config = dict(
    norm_eps=1e-05,
    positions='rope',
    init='normal',
    init_std_up=0.053,
    learning_rate=0.00127,
    weight_decay=0.14,
    max_seq_len=512,
    doc_mask=True,
)
Each number is 200 + 40 x the weight over its row's rms, rounded and kept within 0 to 999. Layers, rows and columns count from 0. The size before them is the row's rms in percent of the matrix's.

# layer 12 attention query, 192x96, rms 0.18, rows 108-127, columns 0-95
068,158,216,187,232,223,221,123,168,207,135,297,127,212,144,169,201,249,192,159,225,225,176,215,169,119,173,197,243,208,225,199,182,224,200,214,226,232,261,271,170,214,280,182,192,234,263,129,197,282,230,198,189,221,190,210,150,252,147,151,240,176,251,218,247,184,202,226,265,190,101,194,236,185,211,218,197,221,235,232,185,282,159,169,204,217,135,248,174,218,137,169,229,200,221,169,248
121,195,147,229,177,157,140,255,211,220,250,232,168,238,306,108,236,130,120,205,246,136,182,242,235,209,224,191,137,128,173,138,229,209,164,181,197,170,114,133,240,227,200,251,224,189,246,275,223,199,186,200,238,226,212,149,187,223,202,206,195,158,139,145,232,251,209,201,222,209,208,189,163,215,219,222,161,190,212,204,238,202,266,254,151,195,185,174,153,192,239,138,217,220,172,270,191
105,166,207,175,183,143,232,194,212,183,171,226,235,118,216,263,224,190,124,208,203,186,191,192,178,259,247,143,157,239,298,250,227,271,177,199,259,224,174,228,190,176,132,213,253,224,268,135,202,193,163,131,216,272,215,212,199,194,191,300,210,300,186,183,168,198,255,202,219,224,171,160,230,216,234,155,234,253,217,180,238,222,235,158,244,197,189,240,207,187,178,252,191,184,114,224,150
122,210,255,263,160,223,248,143,204,202,247,230,203,208,186,215,161,186,180,217,116,207,85,189,224,202,192,265,225,221,272,175,184,152,256,234,201,208,198,183,161,201,130,238,159,191,195,145,186,152,152,239,176,120,257,240,185,213,243,237,185,160,246,168,231,178,201,142,185,212,233,162,268,150,211,245,246,229,250,206,235,101,129,207,186,176,210,161,219,244,252,132,221,241,197,209,166
130,167,236,128,201,211,248,249,195,284,171,176,279,222,165,173,220,148,273,188,136,240,220,225,196,196,176,182,167,235,168,154,157,213,150,230,197,185,171,126,247,151,208,301,210,281,135,124,256,167,253,160,181,241,196,194,173,151,237,162,132,208,137,188,184,234,147,184,185,202,190,160,210,152,180,221,192,174,161,202,134,191,190,200,210,164,272,214,165,211,170,170,175,161,210,196,270
108,185,174,201,114,259,186,216,186,137,126,236,184,181,241,272,202,121,185,146,191,198,203,144,214,247,189,168,98,233,178,238,169,226,233,180,189,229,236,205,236,211,163,252,241,227,198,209,214,142,151,242,256,157,192,211,221,175,219,229,212,205,230,165,278,210,250,193,166,194,215,206,183,188,150,172,190,234,101,115,180,303,227,269,189,139,250,187,163,178,156,204,196,239,172,232,184
119,210,177,196,157,196,217,175,282,207,181,253,136,150,146,183,209,295,153,139,150,187,207,164,235,195,237,181,169,217,222,205,209,226,234,174,179,135,235,210,307,156,179,191,164,142,209,175,185,179,225,205,159,215,196,182,191,264,168,215,269,322,197,271,251,200,113,259,244,173,171,132,191,137,219,185,206,234,220,172,191,184,134,211,200,208,178,219,223,176,180,145,261,180,153,200,186
115,187,206,234,241,185,223,233,158,154,205,137,158,214,190,175,196,208,151,245,245,211,190,196,215,208,250,212,152,298,228,224,249,177,209,186,239,115,183,259,213,206,174,271,178,180,139,226,170,193,185,181,228,222,192,124,219,184,224,264,212,223,233,227,191,132,156,204,201,233,266,214,171,233,193,183,191,276,146,189,216,226,68,255,179,154,246,279,165,172,285,225,157,245,196,230,241
112,217,143,214,206,233,158,195,239,189,283,195,213,191,119,177,191,163,173,226,269,181,205,217,129,191,102,144,242,175,269,208,195,250,232,234,187,202,253,192,166,173,223,138,133,201,150,219,204,207,214,219,202,179,232,218,221,219,168,143,245,167,221,186,239,224,148,196,188,192,152,218,240,142,125,204,185,196,156,216,106,169,144,208,238,119,208,144,188,133,279,177,200,180,136,134,212
113,161,230,210,194,224,184,203,249,197,166,197,253,102,174,187,232,199,165,200,233,232,166,144,154,219,210,257,187,219,209,246,257,159,169,203,194,204,223,254,131,182,183,251,182,74,186,293,214,230,197,228,231,176,202,152,171,189,228,254,173,200,241,240,237,197,239,229,147,209,131,233,192,182,201,155,215,194,189,247,272,261,154,182,104,201,175,150,179,109,165,241,179,217,262,239,217
107,212,187,183,223,258,300,253,167,202,248,208,205,190,170,174,229,229,303,233,130,255,152,191,172,180,206,185,135,134,191,217,153,213,158,209,212,225,243,162,186,229,191,194,182,211,132,166,235,174,208,154,210,285,214,220,185,216,157,188,117,198,161,282,224,138,211,222,145,226,292,228,197,164,220,272,182,169,209,193,232,215,201,200,229,285,155,265,184,166,179,239,152,248,184,235,190
118,196,155,213,146,169,210,186,214,173,170,216,156,238,161,243,199,215,306,239,249,162,231,205,135,144,213,171,192,84,178,253,174,239,128,129,296,191,169,192,206,111,268,138,220,234,253,203,168,168,139,234,229,146,193,221,197,154,207,222,185,229,257,239,240,202,208,183,194,220,176,220,116,211,186,219,168,212,213,223,195,208,115,200,210,184,217,211,199,171,188,126,227,214,185,191,259
111,192,227,207,258,264,250,194,182,240,174,250,197,191,224,188,211,210,136,222,287,158,258,193,222,179,300,212,214,283,207,243,204,163,193,212,218,138,178,145,189,272,191,237,139,186,200,236,136,162,216,210,204,278,243,203,254,241,210,208,200,271,253,205,222,174,224,221,256,191,141,184,212,212,196,227,191,234,258,233,196,185,192,207,226,108,221,233,148,183,126,199,249,235,310,207,200
138,240,262,193,175,260,226,207,218,159,111,208,225,167,237,169,252,286,251,201,212,222,174,258,213,206,165,189,257,234,268,168,202,153,193,170,206,212,245,191,165,173,155,215,205,202,167,213,191,244,186,229,159,180,185,181,167,163,116,210,180,177,211,218,231,190,177,235,238,127,138,106,310,206,159,281,184,174,228,278,169,170,249,166,229,214,200,224,276,211,246,131,216,183,228,179,179
133,184,248,211,212,203,137,266,189,180,205,192,239,148,172,191,231,180,162,189,186,125,215,249,228,174,105,260,205,198,131,174,167,139,156,194,220,179,233,210,188,147,164,172,175,220,159,107,316,162,204,207,162,204,201,214,219,176,188,193,80,166,183,198,217,198,152,213,158,278,227,167,201,170,241,137,106,218,164,144,237,155,214,169,200,254,162,194,215,182,190,164,224,180,244,215,202
119,183,198,175,240,209,206,198,237,193,251,212,180,151,231,208,222,247,272,73,206,244,176,175,210,196,209,181,176,210,185,218,229,135,215,253,162,190,261,177,151,201,98,178,203,216,180,170,152,265,254,203,234,185,221,128,135,238,217,263,165,197,220,209,111,107,198,124,223,146,207,164,191,198,199,202,212,184,201,218,155,82,160,169,205,193,257,205,223,160,170,205,205,159,150,202,191
126,214,205,260,223,224,250,254,205,199,169,234,147,234,247,171,264,236,177,188,200,142,210,272,193,153,209,173,172,252,262,223,117,189,164,235,240,112,254,120,260,207,177,177,221,131,201,100,264,201,205,189,202,254,177,167,249,145,230,168,269,168,221,200,158,223,152,247,161,210,240,226,163,193,236,166,220,230,229,186,206,221,266,211,197,225,139,226,200,248,113,211,203,215,202,225,210
102,208,262,262,199,194,188,298,157,206,208,110,163,137,150,171,117,131,173,134,191,258,169,139,193,160,205,302,186,195,222,234,198,192,207,271,231,175,169,229,227,190,129,183,156,163,182,203,229,212,183,218,285,221,217,205,174,218,124,277,225,208,210,231,171,201,218,236,195,220,157,207,180,242,140,193,228,139,241,199,241,177,228,168,155,205,162,184,244,214,174,182,155,130,194,234,217
113,158,278,149,165,229,240,205,180,189,231,137,170,182,156,227,142,187,232,232,236,235,218,111,204,195,185,182,218,216,249,168,196,190,107,222,193,247,178,207,194,243,220,125,239,152,104,164,196,172,274,199,179,217,206,164,298,157,199,222,215,260,186,249,131,215,203,212,240,235,228,253,215,215,191,201,153,194,185,222,123,195,244,170,125,177,187,256,240,238,199,208,191,95,213,221,182
127,159,241,229,165,156,176,163,220,202,259,206,238,255,184,265,185,214,194,216,314,151,172,195,122,208,204,210,192,230,179,180,156,181,208,169,285,116,199,168,176,216,222,205,200,194,149,183,178,241,190,212,143,283,153,228,228,184,219,186,225,140,155,216,237,183,199,228,156,245,168,189,113,263,220,166,243,133,230,114,232,195,278,224,217,130,176,184,235,169,233,195,268,249,218,206,180
# layer 12 attention key, 192x96, rms 0.178, rows 108-127, columns 0-95
073,127,270,194,142,200,244,201,213,78,301,208,232,213,152,229,201,219,244,189,201,208,167,151,142,160,207,203,247,183,240,198,203,136,169,172,178,215,183,173,151,229,124,198,231,172,121,218,241,169,215,184,210,135,177,193,202,221,181,185,210,292,231,208,141,191,202,207,157,155,139,269,223,174,233,250,201,176,149,209,223,239,196,156,169,218,258,270,193,142,138,163,221,164,208,193,239
084,201,142,277,207,143,156,199,190,294,174,181,187,227,238,156,196,124,168,198,233,198,177,246,254,263,258,199,74,168,174,236,238,203,213,155,199,168,141,216,233,217,245,222,166,223,249,243,186,220,218,189,190,191,201,197,218,228,149,243,175,123,195,128,240,208,228,218,233,279,264,195,148,238,219,168,209,220,191,262,234,214,193,259,219,137,213,142,184,212,219,198,181,223,197,235,107
107,235,230,207,244,214,197,250,204,265,192,155,149,184,192,200,188,156,220,183,162,220,177,209,205,224,224,252,222,166,235,216,232,201,247,179,215,170,241,265,127,158,211,232,192,175,286,108,183,265,244,170,187,256,181,240,213,181,183,210,268,275,267,166,188,113,200,174,116,224,118,209,121,280,245,221,195,223,163,215,201,197,249,147,166,207,181,130,232,193,213,141,177,222,186,238,164
115,202,223,279,178,228,248,108,150,192,206,262,188,321,219,249,205,252,174,209,226,221,169,199,245,181,202,261,202,190,317,253,257,214,183,269,189,164,201,226,138,256,177,243,213,210,201,182,240,196,135,224,145,240,183,236,188,245,281,164,262,146,245,218,215,156,170,178,153,150,223,245,208,184,157,220,220,207,222,190,204,206,171,157,202,150,200,154,203,235,197,150,242,224,186,211,243
127,146,206,220,174,200,270,205,239,224,231,200,217,177,180,182,168,196,258,174,160,143,180,181,153,141,204,181,128,183,199,175,273,188,211,177,223,222,192,167,272,161,144,282,194,286,218,152,263,131,229,194,146,264,263,192,181,202,225,172,135,212,187,282,256,257,212,238,211,103,218,206,219,165,187,174,189,182,184,174,149,189,203,187,263,217,261,185,166,202,274,182,147,190,133,237,204
118,244,142,191,191,242,214,132,224,117,133,243,118,175,165,241,220,220,189,201,194,235,254,199,213,211,167,212,139,227,159,99,198,212,217,223,288,229,259,161,205,256,176,183,141,232,163,186,200,245,187,294,179,228,156,192,212,220,214,207,214,232,242,187,219,249,208,211,156,183,170,217,272,174,168,289,197,259,267,180,157,201,191,219,211,163,187,226,179,289,157,266,196,229,183,204,154
113,199,207,304,102,204,183,248,199,232,215,220,189,162,246,208,147,183,116,180,237,213,214,170,174,219,245,195,219,176,213,210,227,202,239,186,159,172,207,202,280,196,212,198,200,112,169,206,154,184,220,213,246,180,227,181,236,256,217,232,221,257,196,237,231,124,221,244,178,289,245,154,177,169,230,182,200,237,150,224,187,173,152,209,183,202,129,240,198,189,140,90,209,198,177,289,119
124,161,238,230,192,169,257,271,209,198,223,183,177,142,160,207,220,205,203,218,243,209,132,158,264,233,242,236,165,273,231,243,228,161,172,164,232,172,174,289,167,258,129,219,168,126,129,231,222,206,235,231,226,214,190,182,167,224,207,256,216,248,246,180,172,197,234,267,144,265,252,198,179,200,168,111,232,231,178,154,209,220,171,225,157,259,231,279,208,108,215,239,184,186,195,218,221
131,201,135,216,198,266,171,223,216,273,240,219,233,200,143,155,182,154,202,210,196,110,209,178,146,190,146,206,162,225,200,200,236,195,227,180,145,240,149,218,151,202,187,195,136,265,203,221,146,170,184,210,234,166,253,213,263,202,225,183,255,215,210,113,175,208,256,201,192,232,179,169,163,104,114,169,239,184,179,154,212,141,255,232,178,168,207,135,126,183,247,164,193,216,263,204,118
118,193,287,150,180,227,201,180,226,196,178,233,251,151,176,233,228,254,174,199,156,196,276,252,179,193,171,259,231,270,186,251,206,169,140,213,213,215,233,126,105,107,206,179,200,151,204,217,261,219,155,272,276,193,145,129,204,187,169,260,190,154,206,219,213,274,249,148,141,211,137,280,199,195,215,219,201,229,194,207,214,207,210,157,178,182,198,184,142,201,146,222,193,189,241,239,219
114,171,186,206,239,264,257,164,219,238,214,152,214,210,173,216,211,220,223,228,131,242,155,230,231,136,199,184,238,169,249,173,136,263,206,234,218,194,191,174,148,137,160,122,241,213,155,237,213,181,223,135,223,266,162,197,230,178,185,148,166,209,223,259,227,180,183,253,180,226,281,196,170,225,226,276,186,154,151,231,190,271,119,175,171,241,171,269,214,145,219,198,126,278,242,222,217
131,208,150,209,161,206,184,199,269,144,124,129,208,187,264,182,196,164,231,172,224,151,199,196,270,212,209,171,149,138,132,231,125,115,156,176,177,213,145,196,213,140,204,198,218,230,283,170,111,165,191,231,211,153,198,272,152,200,134,176,216,286,164,132,223,265,239,175,184,237,165,189,168,183,183,187,185,191,160,258,175,200,158,239,175,219,197,202,217,159,217,147,169,224,211,247,212
109,191,214,177,258,194,269,247,281,195,129,194,229,171,216,205,159,180,161,238,278,121,188,208,214,231,194,204,245,200,244,207,228,212,259,255,226,115,259,180,198,258,161,222,161,189,201,172,177,159,174,172,204,244,243,135,285,255,182,244,205,206,213,146,194,179,208,219,199,167,169,147,189,263,191,130,188,199,208,211,194,234,157,229,216,100,274,232,138,163,114,229,216,164,200,198,176
126,257,196,209,179,180,172,246,315,188,199,234,221,152,271,79,175,145,195,195,173,165,112,226,237,202,156,216,190,217,175,130,233,188,158,161,169,167,216,157,113,181,191,223,199,224,188,191,178,171,236,169,231,211,198,175,244,179,142,210,222,284,226,195,227,192,242,236,231,223,173,156,191,157,156,216,198,113,159,239,237,200,259,196,145,265,232,166,266,200,195,163,178,177,245,231,160
115,201,201,197,226,198,128,205,206,224,228,166,180,160,232,259,190,176,205,186,251,187,209,250,187,148,241,224,249,128,181,236,264,143,251,178,194,202,204,272,144,197,217,206,228,230,241,182,257,237,138,205,158,232,240,266,260,153,201,184,112,173,180,133,209,179,210,284,134,227,319,229,232,234,264,156,155,183,172,171,236,194,234,139,217,239,157,170,193,180,196,141,192,177,228,215,250
113,180,197,251,195,210,187,183,233,215,243,218,181,171,231,130,216,197,216,141,176,242,229,203,145,129,248,262,169,209,198,177,227,154,218,236,130,245,176,169,211,192,178,148,182,190,228,192,205,249,220,160,288,214,221,100,152,272,200,288,176,197,162,222,127,118,230,125,154,107,204,151,178,273,172,185,200,241,231,217,227,218,173,196,200,230,207,239,233,205,235,228,170,214,143,262,163
114,215,192,260,230,225,202,317,282,172,204,224,177,237,174,161,165,215,187,183,231,172,164,197,149,141,238,194,181,179,212,153,189,176,173,202,227,162,278,183,193,205,205,171,165,134,174,105,168,141,252,134,187,199,131,228,271,216,169,194,239,212,186,230,171,162,172,162,188,244,236,203,102,111,239,175,185,121,196,183,228,185,287,231,210,248,175,216,243,202,181,181,181,184,261,209,201
126,135,195,211,178,185,210,210,197,170,206,151,225,228,201,224,181,171,156,179,243,274,185,184,167,261,229,243,177,175,181,204,206,136,240,197,197,267,163,205,183,313,102,273,229,215,258,208,219,144,191,224,213,135,201,148,225,225,160,250,137,207,202,179,175,218,206,157,193,224,253,208,167,254,199,188,296,127,198,222,224,273,270,223,180,158,206,187,155,237,192,124,131,181,186,240,155
114,198,279,196,212,237,211,201,191,218,219,92,176,194,125,197,167,173,230,192,148,196,175,151,300,204,153,209,300,200,171,131,154,190,162,206,233,208,168,141,215,242,215,163,261,186,201,159,226,233,247,251,167,250,269,169,238,182,260,152,216,187,230,201,100,190,165,134,198,174,188,198,242,182,229,238,165,282,122,196,125,186,191,197,196,156,158,225,215,205,197,208,208,199,193,172,225
128,161,225,242,222,146,198,180,210,152,208,200,285,219,103,223,216,238,196,202,215,163,132,176,139,188,218,233,147,178,184,148,172,124,205,126,222,149,189,200,214,227,169,217,232,201,122,185,212,226,177,261,108,200,152,209,214,190,209,286,221,199,198,237,236,165,267,204,200,242,233,145,145,232,218,204,192,178,204,144,254,260,240,207,182,147,218,191,240,104,276,248,236,201,189,246,185
# layer 12 attention value, 192x96, rms 0.165, rows 96-112, columns 0-95
083,199,183,175,204,230,218,259,172,164,258,170,206,211,252,236,200,194,147,178,294,227,161,206,127,217,146,174,264,259,173,171,144,197,153,237,200,148,209,206,110,263,253,161,189,222,166,254,207,195,201,264,248,169,242,213,187,189,131,270,183,169,228,171,194,211,125,203,195,187,237,142,179,159,163,257,203,287,195,175,89,160,153,225,200,185,229,176,189,248,232,167,212,183,243,208,177
086,156,163,202,211,158,226,146,89,220,182,252,195,180,195,258,223,170,284,212,170,250,247,224,113,194,144,203,189,194,153,142,213,292,249,164,149,165,195,233,176,210,158,220,173,164,264,238,262,185,238,166,230,232,192,201,159,212,287,212,222,144,230,196,249,225,247,222,211,221,238,147,200,178,215,308,185,163,172,239,203,223,226,167,213,245,239,185,212,139,188,196,231,166,239,169,245
093,209,138,285,231,204,243,219,154,215,210,179,197,201,200,132,210,219,236,195,229,197,159,214,207,226,133,139,232,243,190,189,182,176,188,242,158,120,210,156,154,189,191,251,187,83,167,119,197,220,168,173,148,272,227,183,190,206,207,237,244,250,193,177,170,153,114,245,228,184,225,223,242,156,172,126,207,178,236,158,138,221,178,199,299,227,209,259,223,201,213,198,221,185,123,153,241
085,212,224,248,167,184,199,206,236,88,159,190,220,123,153,194,149,186,195,219,157,189,202,46,125,190,234,189,203,177,188,216,196,245,149,173,221,179,171,194,157,244,127,200,197,194,177,226,244,273,138,222,154,248,173,206,188,225,174,215,263,256,174,231,253,209,161,187,189,167,189,253,271,180,181,127,193,188,190,199,188,184,192,198,305,246,230,212,247,184,170,236,215,238,219,223,233
083,238,152,191,252,234,159,176,254,255,215,275,189,130,237,169,233,213,140,180,203,205,209,183,165,233,189,243,202,239,161,245,302,187,193,153,198,178,232,222,158,212,227,255,287,291,244,264,184,218,230,242,236,230,172,141,179,129,225,175,182,289,198,154,185,173,104,242,217,189,149,152,242,194,168,208,182,201,186,166,233,185,222,236,184,267,169,161,159,200,219,189,239,199,221,168,142
097,214,203,155,174,165,182,150,190,285,222,196,152,177,217,135,160,198,232,183,157,173,241,259,167,184,171,189,196,155,293,180,222,197,232,191,97,192,171,203,228,149,218,203,147,271,290,256,301,122,172,158,159,128,164,169,241,218,183,211,148,235,209,194,259,272,198,227,150,220,212,222,192,227,198,245,238,168,179,185,232,182,177,193,241,135,185,134,193,225,193,211,237,225,232,163,221
081,134,196,180,176,173,192,201,253,229,186,149,249,135,255,129,226,179,202,248,280,190,112,226,202,172,213,197,171,222,125,159,227,185,187,215,190,186,241,153,179,226,244,175,140,219,200,129,197,239,154,136,249,240,160,196,209,185,144,259,212,195,184,217,215,171,224,215,175,219,195,98,149,163,206,187,198,201,270,158,177,195,237,218,307,177,180,300,207,212,283,200,156,186,219,189,168
083,197,215,215,197,203,138,157,164,178,203,206,247,227,168,196,201,202,199,238,130,97,220,154,120,178,143,166,219,193,291,182,210,150,235,228,283,156,227,243,148,229,158,227,179,209,170,251,215,211,167,223,206,221,261,223,253,189,279,240,205,180,157,243,122,170,182,221,169,179,178,170,142,195,172,160,204,231,181,134,197,177,201,253,132,198,224,153,223,192,242,219,196,165,299,120,162
090,261,238,199,172,204,230,245,180,231,144,113,171,100,183,143,201,188,194,223,191,189,264,272,193,201,99,218,236,225,180,196,248,174,235,202,206,258,225,135,190,201,160,177,174,234,218,232,274,206,141,229,223,190,226,236,225,183,154,311,172,151,187,231,176,231,316,182,213,177,236,226,213,206,146,154,214,195,253,196,154,208,188,170,245,160,210,179,220,244,264,202,228,196,166,258,208
107,132,272,141,166,234,230,216,193,151,217,160,175,216,113,131,169,209,175,147,165,224,223,125,150,195,184,186,201,220,260,93,177,223,197,230,172,204,209,164,113,220,183,192,186,214,205,230,224,193,188,173,196,124,170,193,145,170,212,240,121,220,177,235,204,168,165,154,191,170,301,250,227,154,194,229,233,240,147,218,130,221,197,126,241,204,197,174,197,297,217,223,167,196,182,199,213
089,364,219,222,198,198,219,159,213,201,162,189,181,141,205,201,151,162,181,237,88,240,287,156,140,218,208,190,156,178,203,217,154,185,209,169,196,226,234,186,239,153,142,274,183,168,206,193,228,192,181,223,220,202,161,171,153,196,198,208,154,273,238,163,207,157,251,178,206,205,217,239,196,213,219,267,185,205,218,183,205,216,280,167,126,137,149,224,197,210,134,270,215,161,231,208,220
096,159,206,253,175,167,228,235,246,145,247,253,255,238,219,194,212,225,186,240,106,203,252,54,272,179,207,185,225,143,194,218,150,237,182,235,138,198,235,223,245,200,88,188,215,187,258,182,137,176,121,211,187,216,181,185,226,157,186,212,221,206,171,171,247,208,231,210,213,164,265,202,151,238,176,189,204,167,224,235,233,138,219,219,207,178,167,244,191,251,192,168,220,242,198,278,186
103,166,241,143,205,193,237,205,185,122,205,225,224,233,200,145,177,197,124,239,180,236,300,58,205,238,155,188,251,208,125,190,185,204,231,277,136,206,233,214,232,163,154,252,194,229,158,183,220,205,187,162,182,115,228,182,207,218,221,288,207,175,148,173,153,214,190,163,234,178,183,256,160,178,179,186,226,193,196,218,152,244,257,216,202,198,251,146,200,251,137,183,205,231,179,211,153
091,277,207,294,172,121,177,170,210,240,172,206,208,209,242,249,193,193,222,255,178,171,171,305,216,212,194,194,172,179,129,118,217,137,287,161,251,193,198,153,269,219,169,212,203,169,249,179,220,219,262,214,203,215,210,214,230,195,165,157,165,268,289,230,197,184,253,204,194,212,225,212,211,234,229,140,150,168,193,214,294,270,141,218,237,183,182,198,194,200,213,180,171,221,189,187,275
087,220,168,242,165,161,193,194,224,267,144,238,232,178,259,232,235,193,262,211,243,209,219,227,253,235,253,211,154,165,246,313,244,198,141,158,270,159,181,221,293,247,210,183,187,273,230,215,237,214,236,271,228,197,226,242,192,237,232,222,236,177,267,205,204,245,275,234,242,220,186,143,193,228,212,213,167,189,185,278,202,270,185,250,171,177,170,211,190,139,190,190,228,162,242,262,181
104,267,207,208,191,191,204,157,252,229,182,186,244,191,239,191,160,173,192,221,216,234,280,222,260,149,223,158,226,179,150,181,237,221,213,173,254,230,195,258,322,243,281,237,219,295,207,161,194,200,245,256,164,243,252,204,143,186,184,200,192,244,180,211,125,177,295,261,163,150,224,168,217,208,173,154,221,170,137,210,155,289,216,226,256,191,216,207,190,210,224,239,243,217,199,167,197
081,125,231,234,228,252,150,214,263,229,184,229,175,165,146,289,240,184,147,217,79,91,238,162,164,224,228,208,223,145,176,189,146,209,217,207,229,231,211,153,230,188,204,206,245,198,172,235,279,222,147,234,184,205,239,197,191,169,134,198,203,190,194,234,199,189,304,235,230,214,241,185,282,119,239,211,179,212,177,147,190,148,201,147,169,212,176,203,206,216,206,159,253,206,229,216,175
# layer 12 attention output (transposed), 192x96, rms 0.171, rows 96-111, columns 0-95
113,234,247,210,192,206,313,241,194,201,174,215,208,107,201,260,220,201,183,235,196,223,138,278,207,143,222,154,264,193,113,120,205,157,156,175,156,208,229,167,185,231,205,170,113,125,172,190,184,245,164,141,127,199,210,149,183,270,221,115,242,173,166,184,226,224,200,144,255,204,194,218,233,169,157,204,194,205,221,231,262,234,215,187,239,213,275,216,197,204,187,184,227,201,167,184,162
119,205,153,183,180,249,238,260,236,125,238,181,196,281,165,270,209,143,164,201,239,175,184,225,189,163,224,205,200,202,186,240,190,158,178,284,169,255,237,220,215,134,233,196,222,207,191,142,172,221,173,229,248,193,198,173,163,264,128,197,233,205,269,208,183,190,247,211,239,282,229,339,238,275,220,118,183,216,223,199,189,204,243,198,112,168,186,199,188,228,198,214,212,175,200,154,162
109,194,188,201,215,270,213,241,148,204,206,220,218,168,251,297,146,260,191,222,261,151,134,198,193,185,240,206,180,143,115,230,198,217,185,186,212,188,309,202,225,155,178,193,272,197,202,248,236,267,243,283,234,235,192,179,195,180,166,230,156,218,152,168,235,268,193,127,178,137,224,239,139,205,241,248,201,210,245,202,213,223,136,183,194,200,253,199,171,197,210,266,277,169,192,244,193
125,164,179,196,224,189,187,166,219,240,233,194,198,178,197,252,148,237,268,242,154,159,211,210,260,208,138,210,153,203,221,185,171,183,249,171,191,298,285,186,181,241,212,223,240,244,199,315,183,110,250,305,197,160,198,179,215,181,142,160,233,228,157,239,191,179,177,129,234,197,117,209,156,235,187,142,204,238,232,194,206,200,247,192,218,264,184,166,230,248,205,203,229,206,168,205,278
129,225,263,198,164,174,195,179,169,162,182,218,213,184,213,250,144,217,267,212,211,199,191,266,247,189,200,242,199,225,271,160,224,229,203,227,240,143,132,232,176,271,198,137,198,207,200,203,234,225,128,276,248,253,226,183,153,200,113,141,240,138,187,224,287,203,202,189,184,169,262,185,245,132,264,264,192,133,173,222,155,210,253,235,186,203,204,206,206,200,169,225,105,159,167,160,170
119,189,257,166,172,222,184,230,130,167,207,203,174,157,247,216,258,244,234,179,187,222,290,171,163,248,216,164,282,186,184,172,284,174,116,164,180,179,223,211,257,224,125,204,213,222,198,174,180,234,224,213,158,186,206,268,215,220,174,154,240,139,219,306,141,170,204,175,195,204,153,249,199,164,129,171,174,254,181,221,176,173,172,167,243,196,170,132,122,213,179,128,162,240,215,229,226
115,269,158,197,187,208,149,159,165,190,218,242,148,226,227,158,159,227,284,190,217,176,170,174,194,243,222,154,301,190,259,229,218,165,120,210,208,221,208,225,200,162,244,240,244,154,132,160,227,153,259,240,244,161,231,165,122,190,186,199,204,181,201,183,208,213,195,205,128,233,256,208,256,227,119,198,251,139,225,210,235,157,189,214,187,240,304,194,168,183,202,222,283,204,162,247,234
128,217,195,216,223,192,207,182,247,127,171,208,183,154,272,236,176,203,189,157,178,260,213,170,247,193,115,213,207,206,174,228,213,192,189,185,98,177,239,164,183,138,189,197,213,228,223,134,130,264,223,212,258,158,206,275,234,150,175,142,198,211,223,214,227,250,182,190,248,236,196,189,304,222,214,228,217,155,207,271,174,245,205,75,185,165,174,223,158,172,185,236,195,206,180,294,234
116,194,184,140,233,164,224,248,207,235,200,157,242,189,185,217,147,225,200,226,125,140,189,162,149,167,214,217,216,158,185,258,214,190,238,196,293,202,200,194,254,229,153,211,220,190,176,179,204,195,199,201,204,136,169,134,177,211,148,148,192,220,197,223,268,178,189,308,257,204,217,239,190,108,100,246,229,209,161,189,108,162,186,151,267,155,171,242,275,213,171,196,210,193,266,204,244
114,243,176,125,216,175,178,197,196,290,238,185,190,208,254,166,160,235,171,241,174,200,149,181,246,191,208,264,187,218,246,247,179,212,154,231,172,167,243,165,270,186,204,226,164,228,190,262,146,225,172,245,183,183,251,218,258,185,127,224,194,238,250,242,173,220,182,263,126,241,125,191,172,219,133,158,165,166,175,156,243,229,264,193,249,246,216,230,139,129,205,174,241,146,118,176,197
112,138,198,229,226,190,183,271,255,146,212,91,166,294,196,224,174,218,208,245,205,227,136,210,126,176,167,240,152,175,198,273,246,213,222,165,152,165,166,227,180,251,210,188,144,231,217,215,238,191,211,227,201,256,207,226,250,182,197,114,218,181,221,217,214,197,169,149,209,195,286,188,251,179,250,136,192,171,173,217,206,241,106,182,181,276,210,151,243,210,218,226,203,231,265,258,188
119,201,149,152,188,116,223,196,225,234,144,188,234,254,179,179,156,192,220,255,283,194,192,182,194,179,124,191,121,204,222,217,209,194,147,152,221,141,209,266,136,188,231,159,244,161,225,270,191,234,246,278,185,148,204,197,204,186,304,247,216,214,149,212,186,242,133,195,287,265,196,215,270,200,170,204,206,181,264,192,200,175,210,216,178,192,176,196,209,220,155,181,110,211,237,204,141
116,181,232,245,142,130,158,270,208,187,225,237,223,227,222,158,271,202,185,217,218,196,216,244,192,257,242,171,154,244,218,193,168,170,212,102,197,190,215,209,151,193,168,195,152,207,255,227,207,205,150,184,135,178,92,263,214,229,152,216,143,234,154,197,221,205,141,159,173,277,158,224,201,253,208,209,234,123,269,159,197,124,188,118,213,228,229,186,231,153,217,203,156,206,190,240,256
104,174,163,208,223,229,144,223,105,195,208,224,225,206,267,198,211,141,240,250,272,171,172,132,223,230,208,182,137,261,171,226,165,235,209,266,235,193,216,211,178,252,197,177,186,241,225,125,171,170,158,199,93,139,262,143,193,239,92,162,203,190,104,260,191,236,182,204,257,195,187,229,147,210,175,175,219,194,152,180,216,224,216,190,213,203,229,169,210,187,249,193,195,261,218,259,169
106,159,210,207,164,218,219,176,154,157,274,138,227,209,179,192,205,190,182,235,190,187,241,208,251,173,208,201,222,156,249,167,197,214,245,180,122,165,220,236,230,205,192,236,140,244,176,192,279,234,181,176,223,215,207,196,271,185,223,171,141,204,197,149,263,145,154,192,230,117,150,133,248,293,223,224,122,125,196,159,163,204,181,138,206,136,179,214,212,171,103,144,142,250,199,185,191
114,188,186,194,242,166,244,278,231,169,179,219,233,203,215,225,208,192,190,149,153,143,178,165,230,219,242,176,312,269,157,181,166,212,203,170,229,248,207,162,162,193,238,228,231,211,182,227,190,221,126,206,252,161,159,252,217,244,156,211,179,201,186,227,153,246,107,221,157,139,218,226,277,129,222,137,218,228,219,185,140,192,219,191,225,208,229,141,287,145,171,165,141,161,148,218,132